Part of a small language model's weights.
Size: 8 layers, width 640, 10 heads of 64, MLP 2560 GELU, 50.5M parameters.
Architecture: learned positions, no biases in attention or MLP, tied embeddings.
Training: 566M tokens, 8643 steps.
Each number is 50 + 12 x the weight over its row's rms, rounded and kept within 0 to 99. Layers, rows and columns count from 0. The size before them is the row's rms in percent of the matrix's.

# layer 4 MLP up, 2560x640, rms 0.0941, rows 882-925, columns 480-639
120:61 53 43 62 53 49 53 45 50 66 32 61 50 33 41 72 48 54 72 52 65 42 46 48 65 62 30 30 47 50 51 43 53 44 34 63 47 59 41 49 39 37 56 53 59 30 30 64 38 33 38 48 44 44 74 30 52 30 42 58 37 29 44 56 37 42 65 53 43 52 58 36 60 39 39 27 56 31 57 20 55 45 57 46 50 49 38 60 57 32 47 53 61 60 61 47 58 42 41 68 42 43 64 51 53 59 53 57 36 50 67 41 76 30 52 46 68 61 35 41 42 49 38 58 53 59 57 27 61 59 47 57 49 38 29 60 39 44 47 30 50 56 71 51 41 56 84 43 38 71 31 53 35 33 37 47 66 40 59 64
105:46 59 43 33 65 48 58 40 44 47 43 33 40 42 56 76 60 54 55 47 59 46 40 59 62 77 58 57 61 42 31 66 29 72 39 42 74 52 46 58 43 63 04 37 40 58 44 68 39 79 48 61 51 53 48 52 47 35 39 40 67 34 66 62 59 66 40 44 72 43 69 58 49 32 53 54 39 46 55 49 55 46 62 62 42 68 28 46 37 62 45 44 59 50 30 44 41 50 51 56 49 49 59 58 56 28 47 49 39 56 35 58 64 55 30 56 62 56 56 57 41 37 46 59 45 43 41 49 78 71 53 39 47 44 45 69 42 51 49 63 45 35 66 55 40 61 35 58 57 43 21 51 20 46 79 49 52 50 49 61
104:58 39 31 62 53 59 56 66 45 41 51 41 49 60 46 48 57 54 31 52 67 46 39 40 51 41 52 49 32 54 54 38 51 71 58 44 43 53 69 66 48 44 67 42 67 53 59 59 49 70 48 40 55 38 43 64 54 38 55 57 63 31 56 46 62 47 44 51 24 30 37 52 38 44 50 76 39 73 56 43 46 55 41 60 41 55 45 53 44 59 66 57 59 60 22 37 53 58 43 51 44 53 64 44 37 42 65 59 58 50 48 50 55 68 42 46 47 64 53 63 59 45 46 47 76 43 23 39 42 73 46 62 39 46 55 63 54 47 56 45 54 48 62 70 73 47 61 56 33 62 55 53 49 45 42 71 57 42 49 49
094:43 64 60 48 37 60 66 47 42 55 40 60 66 50 51 41 62 64 76 50 62 42 46 54 46 61 57 48 33 57 29 61 60 65 65 61 39 33 33 59 45 44 55 66 36 52 59 64 55 45 45 63 51 56 66 54 43 53 50 74 55 33 33 51 58 65 37 55 47 70 71 57 45 29 33 48 55 53 48 55 44 34 43 59 73 52 37 46 51 46 50 71 45 57 39 49 68 45 45 65 47 23 63 48 49 67 44 63 50 58 56 46 42 37 56 34 66 71 54 45 64 50 39 45 57 51 57 47 43 57 43 67 41 44 36 48 52 68 32 34 56 50 55 55 41 34 45 76 51 52 30 69 55 21 49 52 42 58 47 45
125:75 25 48 61 19 48 42 51 41 59 53 54 51 46 50 38 35 45 59 39 74 54 54 52 61 42 57 42 43 55 44 54 64 53 56 51 31 44 36 36 43 59 60 51 50 44 44 51 42 52 57 45 41 52 60 54 50 51 37 44 44 64 75 50 50 62 51 51 55 53 52 42 53 31 40 66 48 38 39 46 60 69 29 29 38 44 41 23 35 53 66 56 69 77 40 46 48 61 46 50 52 59 48 59 51 71 47 56 48 42 66 56 60 62 50 54 30 46 39 59 39 46 65 21 54 59 66 36 23 31 52 57 45 73 62 41 29 63 34 47 58 64 59 45 50 37 52 43 61 38 59 46 28 41 45 28 62 57 39 35
086:56 63 41 42 51 48 60 59 55 37 51 67 34 41 56 57 50 43 48 57 38 57 45 62 40 57 57 47 38 51 55 47 60 55 54 59 61 51 43 53 52 40 64 47 41 37 42 53 43 61 46 55 42 47 39 52 45 32 36 36 60 54 46 50 60 69 63 44 68 60 55 46 69 39 50 51 59 44 66 56 63 39 40 29 67 34 55 23 49 44 40 54 45 63 34 55 72 35 55 40 28 41 62 56 29 52 63 62 33 64 39 59 42 48 58 24 72 42 44 58 56 31 70 47 58 55 40 65 34 62 22 48 63 57 28 76 73 49 53 55 35 54 50 61 50 53 61 51 49 63 38 47 46 52 38 62 62 49 58 57
102:52 39 38 59 73 62 31 53 52 53 50 56 57 56 39 48 38 52 28 44 43 56 47 60 38 42 55 43 66 58 54 66 55 52 56 53 55 50 63 45 41 62 56 48 58 51 43 46 51 42 41 66 47 43 69 75 45 43 81 54 47 50 40 45 44 29 53 35 51 46 55 68 59 61 34 59 33 48 50 60 25 51 30 51 54 27 48 25 55 45 36 66 27 57 67 45 52 54 30 38 43 57 44 36 43 52 54 45 28 43 68 46 46 44 24 76 41 53 43 34 47 58 69 48 65 46 61 62 58 60 40 62 34 40 60 34 47 53 53 45 38 68 50 71 72 57 44 61 50 23 75 69 60 27 44 41 64 60 42 46
103:31 62 50 64 24 53 33 69 56 31 72 43 57 55 84 39 50 53 61 65 26 55 27 56 66 57 47 67 50 52 57 44 47 41 43 35 46 39 50 53 52 31 37 51 45 45 54 66 64 81 45 52 65 40 64 77 03 51 48 39 49 44 37 34 40 65 70 49 59 56 44 37 59 47 52 54 40 68 67 72 60 65 58 49 69 54 61 41 73 34 48 59 44 53 38 44 26 53 54 37 66 49 44 50 41 60 58 27 79 50 41 53 34 59 37 38 60 44 75 30 39 47 57 39 60 33 62 56 37 52 48 34 40 55 41 44 36 53 38 42 42 52 58 57 62 44 47 48 46 33 37 62 27 34 61 40 21 47 53 48
110:56 41 47 31 52 48 47 59 50 40 36 53 44 49 27 59 44 34 63 76 55 55 90 52 57 77 44 66 34 60 57 58 59 42 65 48 51 44 34 49 42 44 59 43 47 40 52 47 38 52 36 40 66 61 50 48 14 33 41 52 22 41 53 68 25 38 48 53 50 50 73 52 41 60 61 62 64 62 41 30 53 38 38 46 45 63 64 44 36 53 60 66 60 61 50 65 36 61 58 78 46 58 56 50 61 59 61 66 59 39 46 53 46 64 39 46 52 38 39 58 57 72 36 44 71 54 53 46 45 75 36 41 58 54 37 46 61 23 60 48 56 55 57 51 35 60 41 53 57 58 73 63 42 42 39 36 47 41 36 75
097:43 61 49 50 27 62 63 42 45 34 59 53 57 35 39 66 60 56 67 26 61 44 56 38 54 58 48 36 41 57 57 39 40 46 37 56 55 35 40 52 33 51 35 52 47 38 53 69 61 44 27 38 40 47 63 23 52 41 66 30 36 36 46 47 66 52 50 39 36 41 43 55 55 52 28 62 55 67 42 66 52 38 77 55 51 66 46 50 55 50 46 54 56 51 36 43 42 40 31 47 55 54 36 49 31 73 42 46 59 56 81 39 51 46 33 58 60 31 36 55 63 32 31 76 43 54 59 34 34 44 63 46 60 49 45 56 59 45 32 20 58 55 45 57 47 45 40 50 66 46 43 42 63 29 31 56 45 41 60 55
100:56 64 60 48 39 63 55 58 45 09 68 33 31 28 53 70 58 50 38 42 51 49 62 62 39 63 56 52 48 14 67 31 42 49 47 45 62 87 31 52 59 77 50 69 30 50 69 65 75 45 51 38 37 22 51 43 43 57 47 51 34 40 48 30 66 56 52 37 50 51 48 34 38 36 70 43 33 63 61 41 58 61 38 65 52 41 62 72 58 61 56 61 62 45 52 51 48 45 65 50 57 61 59 55 51 59 58 48 26 55 38 56 42 61 65 47 62 48 57 49 49 40 53 54 47 33 72 59 51 45 47 43 54 49 61 44 54 42 62 39 48 53 40 48 43 28 31 36 46 50 53 49 59 43 51 45 45 49 38 62
118:38 51 65 48 41 49 67 38 65 46 29 70 29 53 45 53 54 52 43 45 24 64 41 68 69 61 51 18 51 53 50 52 59 50 40 52 66 69 53 45 61 33 35 34 45 56 56 47 57 21 29 46 48 54 49 52 47 36 57 43 61 32 49 70 43 62 42 21 41 63 73 49 49 45 63 59 62 50 32 33 70 73 49 50 53 47 40 50 43 70 37 54 55 63 45 52 63 50 22 35 54 58 39 86 56 42 58 61 30 65 31 59 57 70 72 58 40 41 57 33 31 65 47 37 40 55 45 62 49 49 37 59 79 59 59 57 48 29 17 59 67 61 22 54 44 60 63 57 51 52 49 46 63 39 74 53 70 35 46 47
095:51 69 24 65 45 35 38 52 36 56 56 57 52 48 45 56 65 66 41 48 52 82 49 46 74 65 71 60 46 65 55 58 41 36 49 57 33 59 41 49 65 44 72 51 52 55 44 22 34 31 45 40 49 75 54 55 28 46 53 33 35 73 36 42 61 52 39 45 51 58 59 30 62 49 38 68 39 52 50 36 56 61 60 49 50 47 70 63 55 43 56 62 55 40 59 64 40 65 38 36 63 62 44 39 60 47 58 63 71 78 40 40 45 51 26 53 22 49 76 73 50 72 58 32 50 32 41 51 55 48 35 49 19 49 62 42 67 51 25 60 50 37 58 63 40 49 45 41 10 60 67 63 43 66 39 66 40 54 63 52
103:68 35 52 37 40 70 44 59 47 51 59 55 56 60 38 47 18 49 58 46 65 46 46 46 45 67 65 60 62 33 49 24 59 63 64 62 54 51 57 63 39 42 30 56 61 53 68 27 34 43 47 37 40 20 28 53 40 51 44 67 60 66 77 54 45 37 55 71 61 60 50 51 57 79 55 84 50 55 39 48 15 55 44 63 53 20 58 62 71 37 58 40 48 64 57 37 59 37 70 24 48 41 37 50 35 56 82 57 48 56 51 59 38 47 69 70 48 70 63 56 38 39 43 44 72 37 55 52 64 36 80 21 54 50 61 63 54 52 47 32 45 44 57 47 45 56 67 32 59 59 52 42 57 55 46 65 46 48 54 60
107:50 36 41 49 47 64 63 60 37 48 56 54 48 52 54 66 51 53 73 37 66 55 67 37 20 37 55 43 79 44 33 60 46 63 34 43 28 30 17 51 45 41 40 28 60 55 36 57 41 43 55 47 49 64 57 72 46 37 48 54 50 44 17 47 57 47 59 39 25 63 38 59 52 53 60 50 52 32 69 33 40 31 55 53 51 43 49 53 52 60 57 69 55 74 63 67 56 44 39 25 50 40 46 42 60 68 49 61 57 54 34 50 47 44 70 37 62 52 61 48 40 56 62 63 52 36 56 67 47 69 35 46 24 55 47 45 52 42 53 66 53 39 49 76 49 66 57 59 50 59 55 54 38 46 41 55 35 37 56 34
106:43 44 67 79 56 37 63 53 45 44 40 46 71 62 58 51 58 47 43 56 53 50 55 60 44 55 29 38 42 42 42 47 68 53 41 47 37 56 59 46 44 42 60 42 36 48 42 34 68 56 27 42 52 63 59 50 51 70 42 51 48 53 32 38 58 41 44 25 68 46 51 51 43 46 25 38 35 50 38 63 60 61 39 59 52 48 57 43 64 50 62 48 43 47 69 57 78 47 35 39 49 64 33 45 42 23 74 63 49 63 60 57 36 56 34 48 73 34 62 53 28 25 53 48 58 73 52 54 21 42 63 31 48 50 43 55 58 41 46 49 46 70 41 59 59 59 44 28 47 38 50 75 79 73 50 51 53 54 41 34
094:53 29 32 21 39 53 49 64 63 53 46 37 37 80 52 44 57 50 46 40 54 44 49 58 48 44 44 51 32 31 51 49 44 54 24 81 58 57 37 61 60 50 59 47 66 38 34 44 64 41 48 38 56 47 57 58 50 42 51 53 58 80 38 52 63 52 51 40 52 39 34 64 47 59 45 50 42 43 42 56 85 52 36 53 51 54 53 61 58 48 56 47 34 38 29 28 63 42 34 35 48 59 29 50 76 64 51 55 64 41 59 30 38 42 41 53 55 44 60 56 52 43 45 33 44 46 56 35 18 27 63 39 48 51 71 59 25 52 39 56 60 51 42 60 45 40 40 38 33 41 71 55 52 47 55 50 35 68 43 43
105:46 36 32 37 42 39 45 46 72 28 66 40 52 47 58 42 75 64 53 44 47 44 25 26 57 49 56 69 54 39 42 60 47 41 46 44 40 23 53 60 70 64 48 37 44 47 52 55 39 57 47 44 45 48 42 57 41 46 59 47 55 49 59 46 57 44 58 58 49 42 54 45 38 35 54 49 51 17 32 70 44 47 60 57 56 14 45 46 51 62 54 54 46 58 47 73 70 73 32 55 44 52 46 33 33 50 34 53 50 47 53 59 65 46 71 56 66 47 64 42 45 67 41 54 34 32 48 31 58 43 46 70 60 62 44 71 55 54 41 51 60 36 43 40 62 56 49 46 43 30 42 62 69 38 42 35 49 37 39 36
098:39 49 58 21 31 29 41 40 59 46 30 69 66 70 47 50 50 56 48 47 46 45 57 64 45 53 66 63 39 51 61 43 42 58 58 50 37 37 70 56 45 60 44 11 55 48 67 24 58 46 53 59 25 56 75 41 39 58 51 56 45 34 50 46 53 48 62 57 38 39 50 62 63 59 63 51 50 57 44 41 59 38 40 44 22 54 52 41 47 55 52 43 43 68 56 43 32 55 33 45 56 41 48 61 48 39 34 18 54 30 43 83 43 53 47 32 47 44 66 61 55 54 28 28 34 32 48 38 63 35 61 50 49 48 42 65 40 65 43 43 44 29 53 14 64 73 77 63 48 40 40 58 61 53 66 38 51 74 58 61
102:66 50 44 63 68 39 44 58 38 54 49 43 38 50 59 48 26 52 50 46 57 53 43 48 34 47 47 52 62 55 70 47 52 45 47 71 53 45 46 43 26 45 45 30 41 51 56 70 48 46 69 63 62 70 58 67 31 51 65 61 71 35 51 48 48 29 49 65 63 67 41 51 45 67 84 50 53 65 54 45 56 57 39 63 41 40 61 53 58 39 61 61 43 65 45 50 55 73 52 59 29 62 55 40 40 71 46 56 54 41 55 65 58 34 41 31 35 56 65 41 39 54 53 51 67 54 66 50 42 66 44 43 44 41 45 32 32 37 38 53 44 50 43 76 54 55 50 60 64 47 43 49 37 41 41 39 44 54 56 70
110:40 38 20 40 38 49 53 34 59 55 36 47 60 47 68 29 38 80 44 42 67 57 17 58 54 69 74 58 54 47 45 92 56 41 64 60 70 48 47 53 31 49 44 57 73 48 29 55 54 53 54 48 68 50 53 52 26 48 44 51 28 42 49 43 57 61 70 58 47 59 54 54 41 46 37 36 49 54 49 42 47 62 56 46 49 50 49 53 35 42 48 48 50 71 37 26 42 52 57 41 53 60 32 49 51 64 27 50 65 59 49 58 52 43 42 54 67 56 48 46 39 61 56 75 55 51 62 55 50 46 55 28 20 45 49 61 52 47 48 51 49 75 28 52 43 60 70 60 51 50 59 75 51 34 55 51 61 37 37 49
101:21 49 73 39 62 48 55 62 51 53 41 79 63 64 82 64 55 38 54 54 86 51 56 22 54 43 37 45 50 45 50 24 70 60 45 38 59 29 54 74 79 65 43 66 42 73 49 48 59 49 42 48 45 48 67 60 58 57 47 23 30 45 47 54 60 64 34 46 49 49 52 32 67 31 68 44 14 46 53 71 25 57 52 53 45 55 45 58 53 61 46 59 61 54 53 32 43 47 67 33 36 52 49 56 49 59 53 70 66 28 44 72 50 40 43 51 47 67 37 45 46 38 59 66 61 53 60 39 45 41 53 55 61 42 32 53 33 64 65 68 62 36 51 74 26 58 59 65 41 52 54 35 56 60 50 40 70 54 57 68
104:57 59 45 68 47 50 60 41 61 48 34 68 75 60 33 56 71 42 60 42 56 43 53 34 28 50 53 19 42 52 67 19 49 50 70 62 52 71 51 72 67 50 41 64 38 56 47 35 70 34 57 35 47 52 46 43 45 60 48 58 35 35 52 57 47 37 44 60 45 62 48 44 55 65 41 63 44 64 52 65 55 51 53 62 61 44 69 59 34 25 44 59 42 81 62 52 52 77 55 49 37 26 55 44 52 45 67 45 49 48 37 51 48 43 68 59 36 54 50 43 48 57 47 64 35 54 58 51 47 59 46 21 46 42 36 39 50 38 28 79 51 59 60 36 31 57 57 54 49 40 38 43 49 49 51 61 45 53 37 38
098:41 64 72 50 57 28 66 66 58 33 64 42 41 44 57 62 52 55 56 35 52 44 34 49 39 58 67 54 51 44 42 41 45 44 50 34 37 46 43 42 29 53 34 19 35 33 58 58 67 42 39 55 37 39 83 48 44 54 50 81 47 31 46 42 69 74 55 49 62 57 27 34 32 65 64 60 39 59 67 45 56 51 48 48 64 37 52 48 48 41 59 58 70 53 52 44 50 53 57 51 40 45 62 43 44 49 46 52 58 53 28 75 42 46 51 33 46 36 41 50 34 33 45 56 75 39 57 64 39 31 38 68 51 49 65 80 43 51 49 62 48 57 64 38 37 60 42 33 53 25 51 80 41 54 49 60 39 37 43 49
100:36 61 23 51 64 47 36 51 59 38 42 58 46 60 40 57 52 39 70 62 64 53 42 55 50 41 59 62 47 58 34 65 54 23 61 57 51 56 39 47 37 87 41 45 51 45 32 48 34 49 43 49 54 45 39 27 65 44 34 52 48 29 64 35 58 54 60 69 43 45 28 34 51 73 45 57 53 51 43 27 47 60 53 41 59 50 50 58 35 58 40 51 37 68 46 54 44 44 63 38 73 49 52 73 61 67 54 45 60 50 47 68 51 57 49 52 68 55 44 54 19 61 39 57 45 65 64 29 40 54 39 30 40 54 61 49 65 63 60 38 56 32 59 48 70 55 59 42 64 58 49 31 71 53 37 37 40 46 53 64
104:64 40 45 45 38 53 35 43 45 55 38 37 45 39 40 73 55 26 50 50 53 46 61 54 13 47 69 65 49 62 54 49 64 54 53 59 57 26 49 51 48 17 56 78 44 61 41 57 43 51 40 51 29 46 60 49 56 57 41 58 69 72 36 55 48 73 44 55 59 64 34 46 50 58 42 53 67 55 40 40 41 45 64 40 38 73 56 54 48 53 45 58 57 56 38 39 66 73 59 67 34 58 38 38 40 54 80 69 42 55 51 45 73 51 52 49 55 75 60 53 42 53 49 65 61 72 63 48 42 33 46 52 68 30 54 46 62 52 63 56 52 70 54 58 45 54 37 44 58 54 54 11 60 39 35 54 52 68 63 35
097:37 61 59 36 53 35 50 38 50 68 42 59 49 43 33 61 65 50 56 48 42 44 45 39 45 38 50 37 67 39 55 37 45 60 62 52 40 42 48 30 57 40 48 52 66 83 39 48 57 20 45 59 47 34 57 50 56 53 56 40 29 45 51 43 47 44 48 75 51 42 49 62 48 48 44 58 44 45 54 33 46 29 61 67 60 46 40 18 30 70 60 70 39 50 46 63 39 15 62 56 45 74 61 48 44 38 55 57 49 54 39 45 51 37 49 43 43 51 55 43 58 44 39 36 36 44 74 52 46 60 48 48 44 42 63 45 72 53 36 41 47 62 28 47 45 39 67 35 66 51 42 70 53 45 66 23 38 60 55 52
098:66 52 46 34 58 56 50 29 62 42 59 40 25 39 35 47 50 32 70 33 48 60 58 46 38 50 34 82 69 30 48 38 52 40 50 20 40 39 54 59 48 56 49 50 49 81 48 58 46 50 38 47 48 49 58 35 58 49 51 40 56 51 58 52 44 58 43 35 63 52 50 54 75 48 52 46 20 42 36 47 53 27 31 42 56 54 80 47 70 24 57 57 54 68 37 42 48 44 61 53 45 56 44 41 55 47 67 47 55 64 61 58 61 67 26 75 51 62 63 50 69 57 50 45 62 21 55 51 39 51 50 48 47 43 42 48 59 55 38 45 45 69 47 31 49 75 47 37 39 42 26 46 57 44 38 77 62 30 66 65
095:45 36 49 68 42 27 52 52 54 33 45 43 50 68 65 36 35 69 50 68 67 58 20 31 42 58 55 70 38 45 46 49 59 71 50 31 37 47 61 45 55 61 22 64 51 70 54 48 69 26 54 45 33 41 54 43 42 43 60 65 55 59 47 35 51 68 63 51 36 35 69 40 47 57 38 56 45 58 52 32 50 54 46 55 37 34 60 43 56 45 63 53 42 68 52 44 44 24 57 40 54 60 51 48 51 37 54 63 39 33 57 48 50 44 51 58 75 41 29 43 58 47 24 48 54 52 51 47 51 65 83 57 30 44 64 60 54 52 43 29 32 61 26 44 48 46 37 32 69 47 55 48 53 40 48 43 39 57 46 63
090:22 50 41 49 70 60 37 36 47 47 84 63 53 69 30 44 47 69 29 55 66 60 50 58 44 73 63 52 62 65 58 42 62 56 70 46 49 49 72 55 44 42 55 51 57 48 51 60 39 57 43 49 21 47 58 38 31 51 37 64 48 45 45 51 65 79 76 68 45 66 48 54 67 40 52 48 49 49 41 24 76 80 52 63 68 40 78 37 37 64 49 51 57 53 48 48 62 44 54 58 21 54 54 58 64 54 74 58 58 40 44 50 49 69 38 58 36 55 54 56 35 49 55 47 42 20 59 42 47 63 43 48 71 65 58 65 49 52 51 40 42 52 53 68 38 45 47 47 52 43 60 38 57 49 54 60 54 42 49 23
103:54 40 43 55 42 28 65 58 71 48 36 37 56 59 46 59 44 38 72 51 66 74 53 59 64 61 61 30 36 54 62 40 40 75 65 51 51 43 68 38 40 50 38 57 36 63 51 46 34 86 52 67 46 37 55 44 40 51 53 54 47 45 38 57 42 50 39 41 62 77 35 39 52 55 48 86 23 67 74 61 67 61 27 40 78 35 57 50 36 28 59 68 35 53 48 58 58 57 61 54 49 47 62 50 30 37 41 49 22 58 54 47 52 34 62 58 57 38 71 52 50 48 45 56 39 49 42 28 60 64 40 42 51 37 34 61 44 50 38 48 67 42 42 45 44 47 35 45 46 55 54 51 36 54 34 33 54 47 44 42
100:58 47 64 36 60 31 36 69 44 59 62 34 38 68 40 63 45 44 54 32 36 58 44 47 37 35 59 46 35 33 53 41 59 74 45 49 19 53 58 39 54 29 65 47 49 54 44 57 44 33 64 58 75 30 65 66 42 59 31 38 39 28 54 36 64 56 50 64 43 76 42 67 67 55 53 53 36 70 65 40 42 52 62 40 58 43 47 43 58 52 56 34 50 54 30 43 55 26 64 30 47 50 59 53 72 56 41 35 54 52 60 45 47 71 61 52 36 43 45 53 52 40 49 40 32 39 78 55 60 57 67 40 76 64 56 52 53 49 42 37 54 51 61 21 44 60 50 60 50 53 38 50 38 62 49 48 48 67 37 55
101:77 46 43 50 37 45 19 64 57 51 30 40 59 29 42 31 24 48 77 63 48 68 59 43 44 60 46 58 54 57 40 50 64 63 44 53 38 49 62 23 47 50 55 18 54 45 55 46 60 43 37 31 42 47 59 60 47 44 59 60 58 44 44 55 72 39 41 75 55 49 69 46 50 52 51 67 29 26 49 57 58 51 46 41 68 42 48 29 46 44 69 48 56 74 25 45 59 54 52 81 54 66 68 65 53 35 32 46 48 81 57 46 19 61 51 65 52 51 57 46 40 63 41 65 54 23 41 60 39 41 45 49 78 48 33 52 48 53 42 38 36 53 53 48 39 51 56 62 45 71 54 24 48 37 58 49 40 66 56 47
100:54 53 20 37 59 46 53 63 66 51 62 39 42 53 48 53 76 49 47 50 61 51 71 50 55 44 46 45 50 42 58 49 49 38 42 48 81 40 55 58 39 29 41 49 49 43 58 39 26 59 43 41 57 32 46 52 60 55 45 55 52 48 50 48 29 37 59 72 74 44 33 58 65 67 64 66 52 43 44 72 46 43 40 39 62 42 64 46 33 42 38 56 62 41 52 41 68 46 58 23 53 43 32 49 40 51 43 66 61 76 49 51 42 42 66 56 52 42 41 66 55 63 40 71 67 60 54 47 42 55 71 32 50 66 60 26 59 52 33 74 69 41 47 57 37 66 15 23 49 47 50 46 60 64 44 48 60 67 49 53
099:32 40 69 49 41 44 55 29 49 44 28 55 62 38 42 30 43 57 42 61 39 58 51 47 42 44 28 58 51 60 50 59 54 49 43 32 38 41 69 74 57 53 49 57 48 46 70 66 41 47 53 51 34 76 58 66 56 56 17 49 61 35 60 77 41 36 45 55 47 54 60 25 55 49 34 50 42 86 31 44 35 60 70 47 60 40 55 44 45 25 55 45 43 53 29 27 40 47 37 39 53 44 60 50 78 45 32 48 47 42 56 36 41 45 43 42 63 60 62 77 63 51 30 40 64 42 60 56 37 61 63 60 54 68 48 52 56 34 47 50 54 53 45 66 45 39 51 49 48 56 58 54 51 44 50 44 50 66 50 60
095:69 32 47 61 08 57 49 46 49 33 36 62 65 67 25 57 52 25 57 64 48 62 33 39 46 63 48 70 58 48 45 53 50 50 43 56 32 66 62 49 53 43 57 69 40 42 63 35 69 33 34 50 60 51 49 34 54 71 40 52 61 47 34 45 66 56 67 64 52 55 36 71 59 57 52 58 50 31 53 43 42 46 72 51 58 35 44 43 27 69 38 30 69 57 44 27 51 33 62 62 45 55 51 25 23 60 55 39 24 46 40 50 73 43 62 70 49 42 51 34 64 53 46 42 43 27 20 58 52 72 65 46 49 50 47 30 66 53 64 57 49 36 54 36 42 41 42 49 63 54 47 48 58 52 57 36 68 43 60 40
108:44 52 21 53 42 54 50 41 55 61 39 35 55 42 50 73 85 52 50 47 58 48 53 48 39 56 69 32 35 53 62 30 42 45 47 47 42 59 33 49 66 27 44 62 59 43 46 52 45 53 23 40 58 62 39 55 63 57 58 65 45 40 46 65 40 58 65 51 60 37 56 32 60 53 34 50 56 51 30 49 41 39 41 43 56 39 36 43 61 60 55 47 45 86 48 29 43 54 34 48 89 39 39 68 46 41 48 33 56 49 45 48 71 45 54 58 74 38 43 42 48 50 67 52 75 50 47 57 49 63 66 75 54 19 46 64 55 64 70 47 29 54 49 68 55 66 70 64 59 62 64 45 43 60 72 58 41 58 53 53
101:44 37 49 49 39 38 50 38 46 71 50 68 63 66 56 47 55 55 50 56 57 66 54 41 46 62 58 37 49 60 50 53 39 52 42 66 20 46 39 44 25 73 28 59 29 12 54 54 34 40 35 32 48 49 63 79 22 49 54 42 61 54 56 23 45 61 50 56 81 47 33 37 36 60 31 32 48 61 57 59 56 83 56 34 55 54 43 45 34 40 52 56 65 56 58 57 59 47 40 59 52 35 21 59 33 47 28 63 55 61 58 41 52 53 45 68 57 59 49 51 60 57 59 64 55 51 53 65 50 48 29 56 70 40 41 51 50 54 45 69 31 60 40 45 52 42 42 40 47 65 51 55 51 49 55 53 62 53 46 35
098:58 65 51 40 59 56 36 85 43 66 73 50 68 44 48 55 41 51 40 49 46 32 61 40 68 17 62 48 26 68 45 59 28 53 52 47 58 50 56 54 73 71 49 55 44 71 49 58 44 37 44 46 42 37 52 50 38 49 61 41 42 35 59 40 37 54 64 50 84 40 55 73 56 58 43 35 55 59 42 38 53 60 52 56 60 70 46 24 28 60 67 35 56 53 21 35 51 55 53 58 37 82 73 33 43 45 65 43 59 37 67 26 42 19 53 62 56 67 50 49 62 45 49 45 53 60 42 36 30 59 48 54 73 18 60 54 31 45 52 71 50 52 66 44 43 39 66 48 32 56 45 65 64 26 48 52 58 74 37 45
092:40 45 39 46 36 55 58 54 55 48 53 44 65 60 51 50 44 40 55 57 26 54 60 64 50 41 56 52 22 36 53 30 35 55 44 25 60 54 34 71 50 49 60 53 67 42 67 46 52 43 41 30 51 57 57 35 64 42 35 49 56 50 61 57 44 61 60 33 57 72 71 69 36 49 50 39 67 43 37 46 36 51 37 53 41 59 52 54 44 46 53 43 52 50 40 60 33 34 56 68 45 40 69 57 56 56 29 52 28 20 54 33 47 54 51 25 56 76 36 55 60 54 40 52 35 51 55 54 50 46 36 62 55 38 45 65 56 28 40 69 46 38 29 53 65 46 56 58 34 57 62 43 66 49 56 66 31 44 33 61
105:50 39 31 18 35 32 41 24 47 65 47 42 54 64 63 27 62 18 36 46 48 24 37 35 34 44 46 57 53 38 59 37 68 35 45 52 59 40 40 43 49 38 44 48 42 16 46 58 62 55 41 34 31 49 53 52 40 60 46 43 57 44 43 46 43 78 47 57 34 46 62 41 38 41 67 32 47 65 62 41 31 52 64 36 60 64 52 55 62 73 58 59 57 44 21 43 41 43 63 48 61 49 60 51 47 37 45 46 62 40 66 52 55 55 50 39 61 54 54 36 58 58 38 43 34 47 56 56 58 45 48 57 57 53 49 56 31 21 55 54 36 59 61 57 41 47 60 50 49 41 65 46 30 39 42 54 44 72 55 59
097:50 69 40 72 62 56 40 42 56 64 65 42 56 66 47 48 43 31 39 44 48 45 45 43 57 51 32 48 08 66 47 46 40 56 59 60 45 64 45 48 54 45 62 54 52 47 57 51 52 36 43 56 52 32 45 51 59 60 37 55 55 34 54 40 53 43 43 41 50 50 54 42 42 45 42 30 45 62 59 78 67 49 51 57 38 63 67 37 37 70 45 52 53 43 41 55 41 76 39 66 47 43 49 35 55 24 40 52 50 76 30 45 54 70 45 45 52 32 51 44 21 51 59 61 48 29 58 74 63 61 74 74 68 49 70 37 39 31 53 43 60 45 57 41 46 42 50 41 63 71 47 55 79 21 40 67 58 07 53 59
106:41 36 69 69 48 60 62 52 48 60 46 56 63 57 52 68 41 28 43 44 52 38 66 45 31 43 63 45 51 50 51 48 56 61 58 50 67 51 47 57 65 61 69 50 54 42 77 69 46 39 40 56 49 51 67 62 45 53 49 52 75 41 73 64 29 53 37 61 46 69 52 59 60 35 38 42 35 47 49 37 46 46 57 63 59 96 59 54 46 62 57 32 72 30 30 55 29 57 61 33 37 45 44 49 70 45 37 57 58 48 33 40 46 34 69 53 51 60 50 52 49 42 45 65 52 41 45 56 55 51 53 45 38 54 54 67 67 43 45 57 55 68 25 64 69 48 49 54 67 49 50 30 48 44 51 55 62 68 61 61
102:53 41 67 37 56 71 64 50 73 38 46 42 55 35 37 30 45 49 68 60 34 34 49 53 47 30 58 62 72 50 27 60 45 69 56 62 38 70 56 39 49 38 41 58 36 72 39 36 66 48 51 52 60 50 52 49 39 46 54 49 52 50 53 39 44 24 30 65 57 36 38 65 54 65 49 25 26 44 53 49 43 48 38 47 59 54 53 65 65 60 55 56 40 47 40 50 54 36 83 44 61 50 53 64 56 46 52 44 45 43 52 41 42 39 73 69 55 56 57 54 60 42 44 25 48 49 45 51 58 44 39 36 58 66 58 20 44 44 48 50 51 27 62 67 53 51 56 37 45 64 42 44 40 42 50 38 74 58 29 53